{"n_layer": 15, "d_model": 192, "n_head": 6, "n_kv_head": 6, "head_dim": 32, "d_mlp": 512, "vocab_size": 8192, "activation": "swiglu", "norm": "layernorm", "norm_place": "pre", "norm_eps": 1e-06, "positions": "rope", "rope_base": 10000.0, "rope_fraction": 1.0, "qk_norm": false, "attn_scale": 0.177, "bias": "none", "tie_embeddings": false, "parallel_block": false, "init": "trunc", "init_std_qkv": 0.0361, "init_std_o": 0.00658, "init_std_up": 0.0361, "init_std_down": 0.00658, "optimizer": "muon_variant", "lr": 0.0162, "lr_mult_down": 3.0, "beta1": 0.95, "lr_head": 0.0085, "grad_clip": 0.5, "warmup_steps": 200, "schedule": "wsd", "decay_fraction": 1.0, "decay_shape": "linear", "final_lr_fraction": 0.0, "batch_tokens": 32768, "seq_len": 1024, "doc_mask": true, "train_tokens": 163700000, "steps": 4996, "dataset": "wikipedia_en"}
Each number is 128 + 24 x the weight over its row's rms, rounded and kept within 0 to 255. Layers, rows and columns count from 0. Numbers have three digits each. The size before them is the row's rms in percent of the matrix's.

# q: layer 10 attention query, 192x192, rms 0.148, rows 0-63, columns 64-127
# k: layer 10 attention key, 192x192, rms 0.152, rows 0-63, columns 64-127
# v: layer 10 attention value, 192x192, rms 0.255, rows 0-35, columns 64-127
# o: layer 10 attention output (transposed), 192x192, rms 0.223, rows 0-35, columns 64-127
q0 071:137169127155181130100128135120158121117125122120094120116102112136110146091157143159142139152095133114152105138122148096130106119101140164148130134122089123124142114093117100127093123111108110
k0 079:116124151140134125126097109118115140115128140127121139157115139169146120140141178109103125141143074161144112123173150098139147138119134116103125115144144126151150087145129161152099173067148134
q1 079:139120137130106110102152148134145120120105128111122106141115095141091125120095136097131145121097109136103152132126122095133099089158202145114133094128128104145131139128167156122143121140133075
k1 080:116133143121154104117097143138114164119145122111103134098129121142152134113116112165131079128110147145179112102135111143083142140141124129125114117102084109128063155132079157107119140088102132
q2 085:135124114113121123151129127125166123162166075147166129137102133089133100143156107104131160090129068173134146127135106152120065110146152128154109160107148119107125133127101112119152126095128178
k2 093:132090131097177153172116167130102132104108145118115152115144146113130153142149098107115160105154197113138132141149159094128122160097084139128132119104134136100140100127167155114138101147141107
q3 082:093102151142109146129108146107095130098136101094102132142137175115158100122164135100121147142118116108125164145142106141142101088131081143104164155153127149112119070117113137123136111128129150
k3 097:158157159140095085147134129184130144125174114127167114135136131111115129104101137113137126120158144185109140168096143140135159128123101120110128160119138107099129085071159104114127127109152153
q4 090:115149126144137140139103147106137156141125112076131077122145124147142134144133141109134146135157140110107113128147136179119115074146112174105133161158115165068131120117063106121126105111130136
k4 089:121101178160139122120126124167143119145164168111094118125130094144132098115167162179140100145125157157106115140085130143128116111106131137136137135129113132104154127130145096098128120130096148
q5 082:145150114096140157114161105118148103132118095167150167113126118114117155099135124134118121127121148142080101148139140112130142106145097143119171159115100109154194118136107136131124158147125125
k5 103:139133093080127134129151095084138139106127143105121143127123117120140107136142123137144172119122109117125122092091103162113158117099160190149123083108132109096107169105095082129111116163119104
q6 095:135104146168135099115153117129143154092168163103128107127132153160100105122127121120129151079122143114138150159146137153117146162105149090129105104144146165132140109131135137149132114121058161
k6 108:144166134116117134099157126118118112136095155160150159117096104145098121115101118125058132118125115098142141157157139093121106119146138134103097141162143177105107091142129118132116143137152112
q7 102:123115084133135124127100149116152136126129116119149160122108069181089083124112150148129131140128129095129143118081138098162191110135139111148132138113108145143123137137112131148119130142088070
k7 100:123055142119139122117110158140112108083088124134099130157109127124112121174128174138161096133106148123126142100133071126117159117120111137148158112136119113070116163156132128120116106139077129
q8 095:144137094084122119153150141148113134120113157111155153107113094159105091143132117140119141097119064112172141092137166094124114166115112156156140128178149144145135134131145118143075138122125104
k8 098:138104088115129121110115133098120107135148160107145167138121124098143148145095096109096157150110117087136163112119122121144110106120092128106139113130156110134173109096120116146089142128140128
q9 090:114143122108124123146115079136157142115099128110122083106127150139115165132156131119163157086127127101107054146101131138136179117165106151116180140105132123099162134132096129147108125144122130
k9 102:129127124148134090157105129083143161142139144113113156142160169187140112095123104173160127099149121130152119131117126136143130089158096097162137139119141155141144143133141136081124091167130143
q10 096:148096113113119134093116119113169117137167151144111117125099125109138112145127131133106104101148146118067104184175142125111102147108142108070148060150111144116125096175146107130128109098140123
k10 102:130167167120118152141121131147141110127156163108141176125107118156126116123102123151096122141109131131128137111135179109107172109122110141110149135095131081116067117117130089126098117109128126
q11 099:172155148163100099106142080125162133122136166139103133124149122126131096103124113142110149112117117148114152105130148100132123138109133115129075088158129172153070140160149146132171135141135204
k11 099:137123103167167138103157171132153136116160154176166123111110094139086138123154119127141119155148129097113087128124143096172127138148120147120117110125089146139104111162109113109088135149092119
q12 093:144112096142097155078105137110121106117130167131132106150114132126101168127152171128132122127137168129084091130115153153120122129124147132135119149106138139144109108155103129104122137120130083
k12 102:129108087163133121111132158127155112133092169118113121079081115138139111153116125088142125148111114096115115124143128133109106100136114128123098126101128120165120074117109132150084124084143141
q13 100:125116101142120134096176131099130169100170088156110117156119148138165139113097112111110158109090093147126148104157071124111169155126105146130147060105126097093098160150115102140149167090116149
k13 105:149141105132117132145144104113126103134109093144105128116115127121100166144109141096109132116102162172165098104129146155139097088134125168109113124105104081117160112096139138114189139143113119
q14 100:070134152117110188145139174101115147130132137133106130089112124121143067114116154107128134130178116131168113083177161147124079140110131159143156091153116177142145100093125119129180151126074149
k14 106:128121119143101154132122101133130146127137119155130103148127094132143124131141128116141140071139151109120108106111068129126102097122131144098154104155188150101115108169116131136172151131143121
q15 102:152155163137145148116140122116139115143171115133151074161136136109140110118119117083106133110121131133159144114076190117108174121108141088090125118098138147107073143116111139154153138092108162
k15 096:117122120172135152154166136154145170106117132161128178103129160139114093103087154157114118123124108150138111128141121144132136129118122146114133133157101164149088152118133134117110123143105118
q16 080:123155109120162172134126097109156100115109077170094144096137149123148123141165162119113125139107127177137101130140125128123082145144167133130140134137121087092148160104116142099123142170122146
k16 069:089089117152153106130127099093118108115170154116117135101129111177083110129115127136138133075104137149137128134151098147083158100080159113102135143094097135109102140150136108136127166108149144
q17 078:126106123149120184166110109151150139116147140146110139125142068150141098119141106164115119143148113139112153144120162125142101147147089116132126146127145170106164130132114092165132179166116145
k17 081:172116096104101161165188110119123146111085105120127129115128112147093113155107125068105143140095142142109138097142103110072115090130164104130129095102143101130135121118142095140127114103129153
q18 083:131109149121101132108104110143126134156147123118137134093130148095155116113146136140119136136150121142104139100124144120138114118158115084113136139168102115121094139135102139127122127141096154
k18 095:072168146142160122121081110130159135114129132101129163133128133125150112152116080102122099135135127148091173132140134153115140113127136133126116156155163103131142128097166104148134135104113099
q19 085:138158098126103147165130091113113114144096138143121145115161126166172127136137159123115160062132120100132090091106143118141162121166097136118132135098160095139149106130078088111136133167146161
k19 085:106186131118141122131103084094169098149148124153126147132125166127137105117169109133145134142165122112104152125110107118120163117123125150153111157135090129122140109103127071142116142148180161
q20 103:161160095099144110138156143130121133123193129051100139104142140177137126073127105150192146129138118159161129130160118091135112159139122080183146083139139152146141114156097119132097156098097121
k20 107:116119141143150098141100107124128113150097155134139131108147079134116125084137131148094106116151142141105122126138127171113133130116135157080124111110135106114123178098153079127202131148112141
q21 103:154150117144106110101141106125153151109135146116151165117120066139079109131126110125104118135150142120136122112096168089132180151090127092104129121113106113157150121125114142162103120165124110
k21 104:167150134130148147115145104095122140133124111149131095117081073132117130144166109093131176132102105108136114141130148090117110124095117153090185137131134147156119173092096145169119152118113124
q22 088:097097079142093153159123149136116140127140125120138123108138185126140088087159134155109130128121123164091108121143123143152159092122138122131126154124100183097111110157122110132153136111123131
k22 093:063158130135086121135080139130158150155172090123153105110128122143147117098103178146166111115132112187137139153168114118114124124160118113138080129140143105094099124119169122132163145108153153
q23 090:103109177133139151132110156074138153156168133094091092129133129121132083137119167102143183111117112157118137167127147113116167127142128132114127115193145151132151098179119073137124124130097102
k23 090:145147145160126147153131068107173144123119159104105104131156099134113151113152153120124130115116090125109117131129139170168117161155109097126120121152106117112139100088124093143142128104114154
q24 096:140137083159151122121086121124139144133114124127124116134110135110119152135141135068136129101150141127102097142160146143139120121092136101144141123101118124157141103118154175137105157131151144
k24 103:115108143119122110136096142144133135135173140137161124109136119125124155150126154159182124144132069138091131150069098139105155166125119107179151147143115112133119141141149133046143156134122155
q25 094:106129146103131154140113168142131129118114103161153148142141132126132128090099103166136130100100099109124141141130116128114149113100100103104071124144145110127096118123116153148161104125150119
k25 108:077133147130113093144154125153092135120169153119140138128152165106116119133119163083131103138149142137154153156165124164123130134133136106126082104139123132094119082143172086118157109163127169
q26 096:110124153143121109123142104094131136147169163185145111133128176087180118137109109144082139135155135136100166129171150127149107129123136143124100143137139122156112117156114159097153113110130108
k26 102:116181160126130155151104152123065147157131092124153131160123135159133082197073159112152086142176121098173150186151147125142114137132102110142096163157133119098136127132173085089119153133115125
q27 090:088136111141089112114079102100077133143129123116116132129135137160125147134070171131157145136198136126100103159167098107140122151150129122129132094156159084105111099139145126133111118157145116
k27 105:147111151121136164118145161158156102112094083086140122100085068169156142134163108149124148143152139100126089130157100088120130131108129094152180121105107130169130126159117125124141081122095136
q28 093:182113118132140143132090133163143130144161116134151157162117171104101132149107144066112110145106158141131117108165145120093112179152143156130146125156119101138132151122167083147126114146098139
k28 095:143133126128166119115112161074152115125099128107103157147093135139155136126146137102126081125132092132124116104101137096100122096139115138139148167120171081105129124117170130122120106106176124
q29 108:166107146168116108146140123159060141141098135101138110142142119113122131131118149132099166092105139111096104116104108126188170112101169177084108101102167160134123158152144127103147107154114130
k29 107:092111124139126160108087116098124170123136122151135139112124124109138146129174145143107103128155106130122130160152120173120136123125157113107159139124117134192123147116156129109121117168120138
q30 095:082132111153095155169098166150132147125143134151105080162130145094132137109149160103122115143088148133115153130104108085103131115124120180141136137141103118132113121188120129175132109176156160
k30 102:138160107115134157108130161131155133140161117154136123132147104142146168105089107113131157177104129140152134176077117089105114096149156129163154120119132116113125145095145113096113093144109135
q31 108:099167125128161163133128112125157130139121124126102106110128111123170115137156147140138113096133131123122143169110135136149162127092118113110112114117127104176144178129081110102159124108114140
k31 102:122156114121142108095137131146144133132146132131126105113178142101126089123170123119142107148130136107122130141154094126146097158146070116165153114126123106091132149124167123113135128163132094
v0 088:088161123124110130098088092132094140181154120141142080158134126131130153142104116127134104113114116160134153123140136153126150137142125125089125094103094100111123123100169086161125119112088127
o0 090:147134106127111117149121144081119073157099110123114084129189140088092145110170120107155057126141150154143149132092155114143098169116124106174112147119139089120129105120115095121121167183111116
v1 089:157131148136127149104135093156155087145106078113131130142147063138139145114141136126160120152159121065140101126140124126162156148150110097121164072098094108138098117121108130152102120120131152
o1 088:100113118133143106127165114123129135105134152169165126132099138138098107106160088101084127117167127066098122124089102167144112134132123108154138121049110125119162147089073123117163136096175108
v2 094:171144131126116116156136099154164115132165106167078048117126116115127165166118115115132125133127097159126152128133110096070159127118172115103123129143167135123141112129145148143120120136104127
o2 085:161121156132115129129068061104122145089172142094139124130172129137106120168120163126149170096129134117149163119114100128194112121128117131122169119118144117152110124117118105091112134116147121
v3 091:116149129122140122099112084096145119136112140098148075096112159121131139124126108154084121192139103105134147095152150114103098163103144151148139123159097117132125111132161124177126172104126096
o3 095:139132122087124118133109136113167148139131137113136094097102083181145145147140120089122099162105146136125120134140127105136120126152132118130144167124101104146151135126067125154154096108131176
v4 099:117121185111136155128101127106120149134078072107136118148146134155172145117091110128100130158173159116157141184113145125101124078125117144119131134155133155123143137119133119136138150144136122
o4 099:159167153131110133150139123115134155113131159109092138096142094127125130130115171113104161064102109166088136100137167132160144110132122159160091134193128161109119112152072104122140146101130145
v5 088:166109116144134130115126151151129155139140136115111136150152064152130136140128161128151122100133140135150144159112125156116169142093123093129094109125183104101101125152092114071137148116129131
o5 089:068115111125158127102138149096128097128110116135126105126124092126130121103091115103102176157110117157128140149113103166085133117095120122072123120105143111130098124121152152172135116093166136
v6 090:119114110128113136145172100166135147082112156124112141142124170137130095093120097116142160149188102154132139146112119137145114144115109094132138144111164149128133117190133103165083141121125152
o6 098:107107105118154153115120115092113156093105135157139078161118133114159154128136101099120146157098170141088118147086143120107109162138151131151176082122156111107120100106122138116104126137130103
v7 087:143101137107177152117134112162117129143124118173126121120111114126100114083156098186151149104116150134116179135115108096140134108137109095124080166138100137108138115187129153186148127127091129
o7 083:125119138153122117113121129159151125159151119111147069120150127106127076134119177121126156152082132119123120114115137138140139141129151094096085124112126094145077127120161115075154099103169126
v8 089:146128143105132144142109130119113154109156139092099105111150138130106142096164139095184128119118139088116124141103169099142109109173121125106102101100117124155100140140148134124107167104084118
o8 090:104098127117132149113111167164137090102150120116145121121088124131079119112138122141143147109087115143149176127093126142156111138099102128095089159130140087098099060125108110149141149110120136
v9 089:114139123143142164135129130083138126129156112165141120107091134169133122101100115156118107098087164117117129081073131138118141106151113124141157126129129145137113139105109145140132147127124152
o9 091:161094099122148119108117128153111078112136139106110143159124158199151095127098100174128146160166144093142117100109169155116137104094154153137130159157145104155145151132156100107116082087118111
v10 088:136161118138119168115122143117088138132148076134146121147127169133110067137125133145101118141138129109110123123137125099146145107127133128123107190115140107109143148134165106110119123084118133
o10 089:131115142158140125134150133114185160149100104118184150126126144113164155126101151138104102133122130107119114103165159141151157131128117097151080116166095116141116099149094130140097128109100099
v11 095:125161112130156092145133106177102131143129125114114132122162136120130123158122137100114143164143115138173134146123095107170109132137128128141108102084133201188109134142128169090108150066092100
o11 090:126165148122132101136155157081168110145121153163139154122150093110093185135080124123123160115146113132154144150183097101109104118151132101133076121136138124116119128127150087127142118108155172
v12 090:149172171099162133156144134180150132117143113134121094157154113164137140133123119159129140118127087107112076096113127131144155124157100113125122128136109146149144126114135080077165122077115146
o12 090:163134134129149154095135119161098129139099129123122102158138152129117099158136159099092101192153136145101151156115121118147125164123117154107134125195109160164143118161167104127106141112112138
v13 093:106163136144137130113114115107138124107135167052137108150097120125116160137143144151101139144101107088103107210145140124126162121118104162119148133121111128097154110164158100126159139178149151
o13 090:118155067148081125153151123141092130157126130088150092114119078167136114113175124112119134123158157111111153137152090140128134136116089097151169153114124152112143112158080106161137154147133090
v14 086:127165172144113170112135111118142167157121154137113132153118172099135138129127116160106164137106097121122149121134115142097118160110131137088129122146137141112141091127150144091131115184089047
o14 085:137122110094118132119125081126123083113113153123145135132161085108109107149115150149135110133134121140121134137136110104142180145135130145126104099125147110152186133150087134138070128161148144
v15 085:112141077134091143118098098128121155145095137156137141124132129146181129121104114156104075119129105150153122165145082124135152111101163100134099118175124101107115152097158128148106140132141110
o15 090:112161111115129131116116108154144146126133109087123187088160138156117133100123134155141129115146113101161145092116139135102102160136099078138123119147153094158074123097110070159133131113140142
v16 086:090133096130104117112121128143093125141145104138146200107148114080120122134137134129143124088158135134111070135122113146133135132121124133154114139168099135134125115123091178130114136149110161
o16 092:139094069109148139070137104145172140123102134159120129139151134124137120120139101112130130094139112121077115124174141147137116163148142120141092107155137111129131152129137132125245134148107124
v17 086:164101137113175149125111134141090104109094095143095116114113123129133081119162146090112129116171145164100141138091142070128140114142143119125132165110134150111127176139112128099115114122093101
o17 090:117113156151159148096147132096115090113150129148109098128110124143154126111135151118130134121104113130157110105120153112133207118110155144100136069082143122150071108099113127091160136162107144
v18 088:166088096099129111133151174170153128087107108144166127115145116070120167141110158163154151145134143131148144129129072094117135119156127140130075116144150165103178103159104129154124106121123146
o18 094:119124131122126129163146125120159148107162145110132184179128145108125107132133164138119114146121130126102136175128104122142125140148109058148066105113150128135086125134166155100094125135134169
v19 090:158133125148101110132154080098113079135100121142165099181135097099098161161129114107115118150142116094135117073126127157123106137085157138078144089090103124088090124149130162139170121102099145
o19 089:146111128141161164140135082147158121139122140113141161113071117151101175140100107095132139163153158111118177126112093116166117130143124116150133143056106133110164091128102179131122100132148112
v20 089:143142133134101143124157150150128090108162121175125158164087111132152090147087115133124176098164127157155161154096062136120143102138138130141148150145139136110139148121118115121099093122127164
o20 090:095137131143118129103110113157168120128143149199091121127157163070169099138144151114150142155147169168144112108139109166108095125150117141134178122130115141110137148110126128123108155141154129
v21 101:151134099126110100104136124123124126115061143178126085142174153115060151123149114130138104101111157080052140122128093129100138150099084153142112162151118159146066122128136140166159122127152118
o21 099:151151143145126126160132095115144170109145139095137089124124104154151120126106109141128158063126132113132116116096133127111199125104121108075117120119111128122150108161163108108099110135131133
v22 091:136154155128115155096149153126116062134162143170145072174078123118141122129170140165150146132070137118135105134117130097170124154135137119144167128119117168151129092138120097112122172100121151
o22 093:115168113111097138182133123161122127126141110132154101124168178123138112111104134105141130124152117159077129114168084148133172123151110135138170111132081127130117133171126094110129094128149140
v23 091:122110083151156175157130131139124127126131077177125158136101099117071122118151143111123109119140113119112147162126147099165088167135153137179112157135090110174094170119084096121140145143059140
o23 089:144112137157146125134142125104113122122161145146075116109108147090155128123111122091128132154105112123074161115132089146132147129102156103139145130086102127138150098120108128149158121145115166
v24 091:112106049115154169131133154121140108159121114118118164132126130131106118127107184100090109146131121161140143139131095108116147133120167110125122130138105125127134143176151109116106159142087144
o24 088:103108179148112132087099162097104141140123138122110201127128140091143139068116131104116095140124130115161097114143062144127125151103131088156187096148172090131110093111061098123149119126132147
v25 080:113131148132111138111125149110104141152124124070116155113077135133121107144146118116115119161177096113158164093144150134161111153065166100102149123181112118105098152132180110133109136132147139
o25 090:137133142122123194118111135158143130124101142129153080094121128135102111131107127065115111180149121117132134127159084127144084143125118136179138113112106085112154175105061132145136153144171101
v26 092:155101144138101109130119167181086119115137155153152157152139116146131140149109128149151100150118124161148138126168092141156144116138118123124110107100142117127151084090109126080136117133099140
o26 091:153104150155167112113132147142148095125125146114133148132116148117111108131175133088155122132107170108140142131169121156132132140114111119134104152130145116141116155121213175165106131101137112
v27 090:144107090163131164134129090119145118180143147131136166141136132120101180130118143144104129097140115081076115157134112096126156115147114112122100162118121109145100127145096139101122106139177167
o27 090:110171124181126127111121110122117148136112114161114119141129125150153138140140130106121112103139144131112187148152079141121123134097159119145144140113106121119150100167151139116141131118129161
v28 087:106134145116082085109174104122123108139122175136134128087116069102125132093109144108158143133110139160159163117137136159129089170133146159107114167093131118148148131143094112130134100131123112
o28 091:129141111133165157170075149093125104115100085135110117129142154116133178100142116094086140134139114142160105125120178089114173134131133113131102121125127109120167132101190168173134125167101186
v29 093:101148088087165106139149130144144136149120120131171158152127130131165132129178147141135157108117105141129136176103156147108153094143094175139101143154126115161151107103115155150143085114145113
o29 093:094113142129147155117145146111165154142144152120133123118139124123150098119155172149108143111165114133083100101132175117114095112109127096098128162128126146096118123108132127145171105104141118
v30 079:129105086095100133176113142133103136131160143137156128111115136136105112077119097172117089118085089095131145118157124110122153129161140147120142124132087115138112141134098110158128146149133128
o30 076:155112154176112127144124112116092070150158172113128132083075131150071143136116106117161107090101110094116156158164092136154142142138130099152119142107099103167081117125134108138125135188117160
v31 089:113132119135123178168107149114186126168145129155106114094119103125084136137122173128165151121138133148131114138148132158138190126111140097083109138138154124170134100100072146118132150106109156
o31 090:107093115138098107115121157122124073117139140136127177140119122129107121159121122143162118132140157129140152146108060110135078156121112149126089136130152150158069105138123121125153114104148137
q32 055:138133169150128154138093153120100141140138140156121120111134108103087121135108167133132144152136122141146140135127138162165130144142162127127136084108141092125110129143129123128167113129097142
k32 057:147143132107075130109139121131189097092130128066134141111120069136120122102126086150111085140161111105135106171150113092097132131160118098104098162165123117092138157146135135139086156150126140
q33 078:136137105144116105113156145120135159109190087088164110110127107128103146143136155118162179114133117099150141102119161160137092100092159104096155088148130109143088097098146139132137143108129123
k33 061:119115104132122069126113165096131124115095140156095155181124127081171128127110123138098126140144099137082107106148157117153108142133171135107060173092120092131144138135117117140112102170103152
q34 062:158158137143130135118171130084138139135182144115124161126175088096145154145169133139149128089129098140152146157139128083147121101082094070127109142165137140125149129122141123119134140116158119
k34 062:151096151161167112110111137118106125173090129164124129162118176147131135106144118134150114077106153146126153095129099153151125117133156176169125133108157137128155121090119066144100134113089130
q35 080:087120144124113108131121128139121146129052156153110146116131162137122120114139110164106093160071097153126124119149104118132187122101098114113116110098123110141161150160091120141130095119135130
k35 064:106135139113119160153153151152127143146127164109152067079131127121121123133119152081130172164088147113165137190101110117124078133134132193126199110133090136135113178148158201112103152111159113
q36 085:076142160104110135154104139122143107159123136142131110153105116146156106145104130132139168136086146111140152114146120144116167119125105165152135083120122133130123115186083140150120115173132132
k36 085:084111138126079155154117125133131117121128167116107099138130168117124165161125125089131097124103100123113143144141110140107156134135107132149139067182139168116107187086107110144179116090180105
q37 089:136110134161136170126116161142133119097166131131113178164159138079142148159105136148124129152158149101138153140117118154119067092156132100135067126166173123100109126127165086093117126128106125
k37 089:178126155120141073109142130111130136126101126127136175117152118102104108132075137158135131075176082109147141093167158129122136149144119108147093156163139149160158108148141079124110153139090148
q38 088:100117117131125085154139117130145157119160121111130070155138100129143126113106171117128131128133147125147111166103130165109143142082102170133133123119150164146126131156093129127103123131144151
k38 077:162127127075078119146154186184101116093136118107145135099148088137135115164143149146137121112105110134122137091101116131096158144135136111143182132132144155100172148095119094145166148158132104
q39 092:084126152154079140140128118125153120146115159078162083128134114169126161123154089138096119142145148130079138122127138119142176118122131102139159147065137112110113148150136118141141106152146136
k39 080:158147113128122166120161182100148109130141153134126154119142133091133081110186164099126062160120151094146183125140159157124120156121135069132150125200114160137139129135153114113138134090125108
q40 078:095128128138093170173117134152118106139162158139140084105156145105146112092138106193124150111146105095144148139118140141121101156116178081161091133117139169123130109122153085099117134130116130
k40 103:139122135163105145125161157096153144139103102172126119145173108104149138143110147108125101118097114124159090101128122139116089165138121101140113105159111141150129092118208135114139104111109145
q41 108:113160130109156141127136124127144129144078161097112098123112115152131108141183091136144149094111086155111157129117124141126180117132093145117134151131121134131111105163113109107139127124122139
k41 095:139143141141140072115091127109138121117127121152128095096145126093142119126107152146164121083170123139124140151175150168116130124121176110172150144141122158117146136105161155117139133125138154
q42 101:142108134151165120096146150154101091120130157127122141125117127150153132086169063143129150120149101156135123148105083157105177140128094095110150097114135171119072109135159114099129124100145136
k42 117:080137097099129142138131162132117168111125151167098137103124114147117144079140105144164147141115145132138146154128123171110188141117092126088174094113110120103122087113118122137115154104130107
q43 103:154120136137082142133131109116118114140148171084124095126166149158090119145134204176140165111093129104140130138096127129119198142145088103113098115152151122153137154141108098147139126109128110
k43 117:083141128134174131184161098134081103101138132067119158088150150150141117092097119136143129132145105134140146132125096114130119133111121134130140129164161111165117098108127137113132151093134155
q44 108:133139120128081125154087109092127092127145112194113123124164145076113148114127135127102140129134137107165154101144178108144161155153140138120159118110102141120130126172145137122083113176132133
k44 115:135132118113102113163100121129166124161114141148163135115167139101176152103144145125101135130156121146152146134120126129138163134140124154160163162100096137084102148128117138125115100161130131
q45 122:084146116123136152146132120137172128146118126092150088125121055130188158135155108115073097153126141133084172135123093151107125108104146123168105106098069104113101114174081125117127100130147123
k45 122:088106146158137150133157138180161124162125126075173126109085090127135133132092137111118108086127155125094157106105083122107124145146094131104151153112100132127101104142092129107110105152134118
q46 116:163132081123114097097125137129113134081103138125095092124147134120106147134166153127133151112135129163137086138138111145117145202157160131121143106151140112136139144151122102123135152117128154
k46 116:133135101148160155132105147138104137161118102137106080126144148086123115144185107088100141126117109167112129114180146155128122164115118106146098153108119146118134131108106136116166146120107144
q47 118:102130154136141119156114118140097160129136126105157068109138133142134129102135103100130126170120143095138149150108163104164127169114127074158141095090119069133144171131119114163114112160120108
k47 119:143136158111134137143100116182096160135096146095151070093128153165140113110107096080150139151081143143115146156135123119102136149104130124160183122112115087153128165151120119153099093146164088
q48 076:076138110110117138116108133140123128180102148149121140149131154130136115097160116157112124138132143174136161139147106127144128138158088149144129136136114138128142164121117111126124112165115130
k48 065:136150129091146136142131148178113165128149128110164079115139156162101133110127153113167074127085136086147108128127098133123178160098128124117139137138113144111112130114130139136170111036181115
q49 069:082136102130102096151126133133087120154096155138145128135107121138156132113107088163110119164121090133090152146148080151105167126161134166131141111118129149160078164180131142128160115146147105
k49 066:088140139107116169135146130162160173107132128088111120119159160151123160103170138121148113102116137110165124157115118115109151083144115112119163110140121095122148176118111149143109149139157107
q50 090:213145090120112135115184127113126142141168116103163143145115141110110153138131146108157146113123143124157105105104139092143090113123134117103132116152137131119126098147164123137104183101104130
k50 066:107112141152155076103077126114148110143069144151121152145130107112128095122097096140065161107147131132134155104134162097139122139109147104147072171129173148145140155135134106139131096170130168
q51 067:125120139139124152112117151119157159120150086127146183165167127102158143140141151137103107113131150106164130128165137109142075111127136150157093145173162136130150118135122128117138125107106122
k51 067:146094119144161104105166084101123108146126159113130153105109143106110112115081105130156166107133151140077144115152154123145078147123144116095121139105153107148134096149145104083117156115094128
q52 085:122158135125140142111132135129137153117122115170110098143167107088136141115140093124090128114139141106145145156105114148146129136113128163127118147133129120103117135111129173139110072165137129
k52 084:164101172129135090112117104113146100149100131095102124166087147123140116163157116116128121094104103100107122136157134082136099164125107106148092151145142132107151150115137083142124148131147111
q53 064:164114113084123106114168123132148097135130127136140126175114116137102134146123165098090162094139113122134118141121129090107094111153086166115125122159132104105137143089116148144078166121127132
k53 072:087166143116124143172114150162106147151124101123142089138129162086119093147106100168156108130133140070152134142167089139102119087110105163133099090118161105170116151165135150105137132142120131
q54 092:150171104114142112129155106129135129124092138124111149108132121145126117145187119128150143087085108167116109113124113109126166118128107144096160177097089113142148142133116120160120132106140125
k54 083:092123146101118138130098134119113130156127102144118081108114155121163118141124106128094155144118134115119080102132115138129143113104122143102184141131129098182155130148101115130133086104122133
q55 076:076115146136108148170137144128100120126139127141115137141152127118182153129088130151140140157172097121137166147123094157120074100109138114150069134133187150111150093149123113073116117143132129
k55 106:165086149136132122103102124109142134128094148116133146127140162135169146096085180131084173131177124123084138137143183108140123105163128122104123153166129146141117126135130111123089110171137113
q56 090:178137159140137117147126150128105100085115106097128139151130152091148134087088106104160175156148142103116160142121123182131104119130122138142116084131182121094079138144130146135112124140146139
k56 081:114112139170112161133092111130101149112164170157164149131108188145140128095125151107123136160128125101122174143127138081123171149133112099133043093147173120097125107107127107117133122137135122
q57 094:167115142151138154165128163112107130125142125145138114124072168139125161087076144102175127116139122110163116130096124170117120132143120111147054112137119139147102092128107121109145122154146146
k57 122:145147141166155115109134167113117099168133161075130080168123083139126110101181160107191142091101094125111102133146123176102143132136128109151107144138120131137094127161136063107110154116129116
q58 115:146117118118116131157139135166129117176097111098132120174118093130074149135137163127131118083138108131104108075127132107120153130126099144109138101108130111133117163142149091134083120127121130
k58 114:143135145130127129136124111151074150167128137112127133174124146140090114111134139122118133095136115123118150135089129104146160153140122130101114106151137127149105175159129116134087140165122128
q59 113:134151138132117130108152077113133165119121098179120136150183145133180078122142181142123141128128126150126122117115155123132161128140120134127084115162160166094094124121138115173112120085085165
k59 113:138139128114100161120130123109152132128113110148142138097145126152159098118145183122115146104190157134129130107111178088130152154122108151157126116113132139114080104115142086135108149127137134
q60 117:172140165139176121131118148102189126148103119110136121147130144147141103128095147100149163143136141116113147154155135129104120130111148116075136175154143127154096099170157089118089063078122114
k60 110:105146120112100118153106155125149067141148110118171138167134117117122106136113159167144112128108131124122132113097161117126137129135136115098143133114143149145083124166138121119129106118118124
q61 112:132108113115121144147139097151124115108166091139150130119123156128113122126150169112126135128092106099106142106085158149138126128113150131155158149081150114133115115082101178104104111113118126
k61 115:095114100126164115113101103133091128113131091131150141145107127135148112152108118128109135146135129096111134130123127192140110097099159184148162154081120094134148103081128145119098090148120090
q62 111:123128125106112144101126103117088117070142146119114077115119123147105153114151119149204094117141141108102142164120098143135153137115117112145124107105101095160123144148138108110090160153152083
k62 115:126115145129091129137137079123148120078134117107113088114113154135080100088127133132125123151125111158138180104115111137102185115145101095150115117107137120151122098137090099080116156167151117
q63 119:094148094137108105077142132121157153135128133072124099142158132140113166125115137115101168136177131111126134148181124128153127149118099104110183139151121109111140085106081102131177127151086127
k63 117:105122099161113161093153142127108183134092140111135094117130114138102171139141157129113082179132072115114136170131129113146136140121116125147224128153112107103130096155075110115163158130106131
v32 107:131155115135141123137120110125116142107141166173113143093134169102137130136141145119136146125146154152109129153168097106175116147107103116133116120149161085092135147137118137155139149136123108
o32 106:102103117126091152146120154182110145125121146158116128088102156137166144119124118132128124103125156135126102113141075144086141163089108156104140104111127092116155132118097158138139114100143115
v33 106:171077099105117127110134121082102102131102166160157140142111132148107145153163171143130117143155176151108112171109146146107120128164100133146101149112111125141100165127106150163147116117158118
o33 108:149143139096115123103135155119171110130180140133152109141112101122131083163111173155115091152133107118094133175151089150126096122128119149120132107117090128127109147133114145129112137156179126
v34 099:116120137120137146133128142133172156114147095100114136111108127109044133098154115132101123146089140130167108103112149104136108135120111145145140168137089153133109137142129119131135125171143127
o34 101:134125149102146098147135126072158161113151121112135138145096145111159152112141096108150178078137094134113106135141158147146139105120110180128135150112124137103166100093141156116130120157121116
v35 106:122143105133105158101141099117069100147113153131179181138164107133138130138122105145161137121138116171124108165138157165141132091075094132143132112110127138126134112114120146148124128126110126
o35 108:094111117135135135140143113138148121159108125109174114112146123105150155121129128118148125150099166196139111129114149123124082146131102139081140116127130126123103126122132132108098153125151136